From a checkpoint of a small transformer trained on Wikipedia.
Size: width 96, MLP 256 SwiGLU.
Training: a variant of Adam for these matrices, 121M tokens, 7374 steps.
Each number is 200 + 20 x the weight over its row's rms, rounded and kept within 0 to 999. Layers, rows and columns count from 0. The size before them is the row's rms in percent of the matrix's.

# layer 18 attention output, 96x96, rms 0.12, rows 68-82, columns 0-95
089,207,203,200,209,191,162,153,207,184,180,201,190,219,184,192,211,203,202,202,187,199,220,202,181,205,219,168,220,182,189,184,177,188,208,204,151,232,178,213,203,223,192,222,196,195,180,184,186,211,244,233,192,195,211,211,204,198,207,165,221,230,187,231,221,206,215,224,205,176,184,173,201,206,198,206,227,157,178,255,210,191,224,217,156,175,201,210,208,222,224,218,179,216,206,207,223
093,191,172,229,197,192,209,215,197,213,185,190,218,199,219,188,230,209,209,197,207,189,218,186,213,217,193,205,196,187,197,210,219,216,216,184,188,205,239,243,203,192,175,231,207,194,188,215,228,168,211,201,236,144,197,213,152,242,174,215,164,186,207,209,218,185,209,167,213,174,184,222,187,218,214,199,187,189,196,211,226,191,215,219,205,196,212,203,148,234,215,225,236,218,191,189,204
097,207,209,203,192,194,196,215,203,221,194,197,200,207,194,192,224,193,194,185,197,177,193,203,180,192,241,253,182,216,200,212,175,200,216,249,169,210,199,193,183,235,203,225,186,164,202,206,195,181,189,198,195,164,170,172,191,196,239,191,195,224,210,213,162,218,210,224,246,207,199,233,246,197,207,186,224,212,211,198,177,196,213,214,217,171,213,194,183,177,197,195,210,251,164,203,192
106,194,212,225,186,175,216,212,218,192,164,203,229,219,209,205,189,221,214,189,205,214,197,170,212,189,207,200,184,203,194,216,228,217,222,227,195,215,237,219,174,178,167,214,208,241,139,174,194,173,190,209,211,198,185,226,172,204,229,205,206,174,205,206,200,180,224,184,213,172,206,217,227,217,168,217,234,195,220,196,156,227,195,200,171,213,195,193,195,201,201,192,217,228,204,201,243
088,190,214,207,184,214,195,193,190,188,206,208,186,227,192,186,185,201,190,210,185,194,223,187,210,198,185,190,229,189,181,223,230,175,200,211,199,208,216,208,221,187,196,210,183,221,198,203,193,162,179,230,193,218,191,177,191,175,209,224,210,218,185,228,181,182,200,198,151,223,162,228,209,212,240,201,173,213,206,220,218,175,197,208,162,195,194,156,176,222,259,190,254,230,192,221,189
090,181,224,229,196,169,192,167,195,198,183,183,223,194,187,208,180,217,182,199,179,226,235,194,228,172,194,192,184,215,181,205,237,207,191,157,170,166,183,214,241,199,181,189,169,214,187,197,210,204,157,193,184,188,206,218,192,221,218,209,200,168,202,210,193,179,199,170,176,185,195,193,216,172,181,195,187,187,198,227,204,220,185,173,191,186,186,231,226,237,236,223,187,198,186,199,234
100,177,228,202,168,190,185,200,197,241,208,215,206,206,201,211,204,200,198,196,199,175,205,217,215,167,190,175,213,208,201,219,216,171,194,218,212,169,182,232,226,213,213,227,190,176,233,215,218,178,189,191,204,194,193,211,159,212,185,212,205,193,219,187,192,152,175,215,196,187,186,209,172,177,216,214,201,191,197,209,212,157,204,244,216,184,223,227,233,183,215,176,248,226,158,206,206
092,201,191,197,208,211,217,189,208,200,158,207,243,210,211,206,184,203,219,199,201,168,223,216,217,202,136,182,175,210,197,203,214,165,208,187,230,172,209,178,178,162,174,213,198,216,213,203,228,224,232,198,218,197,198,201,205,187,200,205,196,182,186,186,205,204,198,201,230,238,187,237,205,214,187,225,205,163,192,194,165,209,188,196,196,215,188,217,155,196,154,202,217,197,229,232,186
101,196,190,203,202,201,213,228,194,186,231,203,217,182,230,220,191,182,197,192,231,226,189,181,182,213,218,199,206,212,215,177,150,206,191,195,196,208,184,190,174,226,217,188,199,157,189,203,198,234,194,220,216,169,207,175,171,238,205,213,183,196,203,210,188,163,154,198,212,197,191,208,209,218,198,211,178,189,236,208,216,192,224,239,226,204,197,167,173,198,227,165,180,160,213,191,168
090,189,213,182,157,191,193,186,209,181,206,201,228,213,215,184,199,228,196,185,180,187,188,192,176,205,195,182,180,201,212,204,201,202,221,219,179,193,188,219,207,172,195,203,184,217,193,210,200,201,154,171,234,169,186,184,175,216,186,236,180,197,200,233,217,196,168,194,190,188,167,201,211,209,215,245,221,214,194,183,173,230,176,168,185,192,191,180,205,166,215,153,167,163,204,162,208
104,173,230,192,204,205,225,195,189,193,183,202,172,215,175,228,217,212,195,187,200,171,166,198,178,204,209,222,199,216,203,190,210,205,205,197,205,206,235,224,191,182,203,207,202,180,203,214,219,217,195,190,197,180,168,216,217,207,200,192,187,184,192,189,218,163,216,207,223,209,225,177,224,220,177,196,194,221,195,263,204,200,173,190,212,197,120,241,201,202,220,187,190,221,176,213,242
101,193,212,198,186,169,212,200,202,223,195,194,215,202,203,208,192,211,225,209,220,196,181,217,207,182,188,213,191,177,202,227,231,184,213,230,180,188,180,211,203,229,207,186,206,202,177,224,190,196,209,183,180,183,213,183,193,205,195,224,170,164,254,214,182,223,155,221,207,185,202,254,196,211,206,224,216,184,175,206,201,208,176,196,216,240,177,185,211,204,223,180,212,203,128,224,190
096,199,193,247,167,170,196,184,211,183,169,200,197,203,202,201,201,192,233,211,193,188,185,182,192,189,176,212,196,208,204,220,224,216,181,179,189,163,201,225,210,197,168,171,178,243,209,174,202,170,198,208,181,218,174,186,176,215,200,185,221,198,217,213,211,172,187,208,166,172,190,170,182,167,216,203,205,206,191,200,182,200,243,230,170,223,217,244,188,236,195,212,182,171,217,210,214
081,227,182,221,201,168,218,189,193,182,218,213,207,191,203,235,204,178,209,202,229,228,225,187,216,182,199,225,203,192,178,197,192,227,167,207,177,175,211,204,161,193,197,203,210,202,195,191,187,219,215,195,175,206,219,200,194,185,230,214,198,179,192,190,205,215,164,233,188,205,142,156,206,234,197,194,203,233,155,173,224,197,240,165,187,218,222,208,206,175,228,202,210,207,202,200,183
109,200,193,205,220,201,194,192,218,193,185,200,201,180,196,213,172,201,207,217,172,226,206,224,179,220,190,232,229,213,228,188,185,188,209,202,195,194,227,165,203,193,176,218,194,223,196,181,191,200,205,206,203,189,233,217,194,188,228,224,208,201,223,183,236,205,223,204,220,190,267,177,179,206,143,215,217,215,190,234,206,238,225,203,209,225,224,207,215,215,170,205,230,232,172,178,197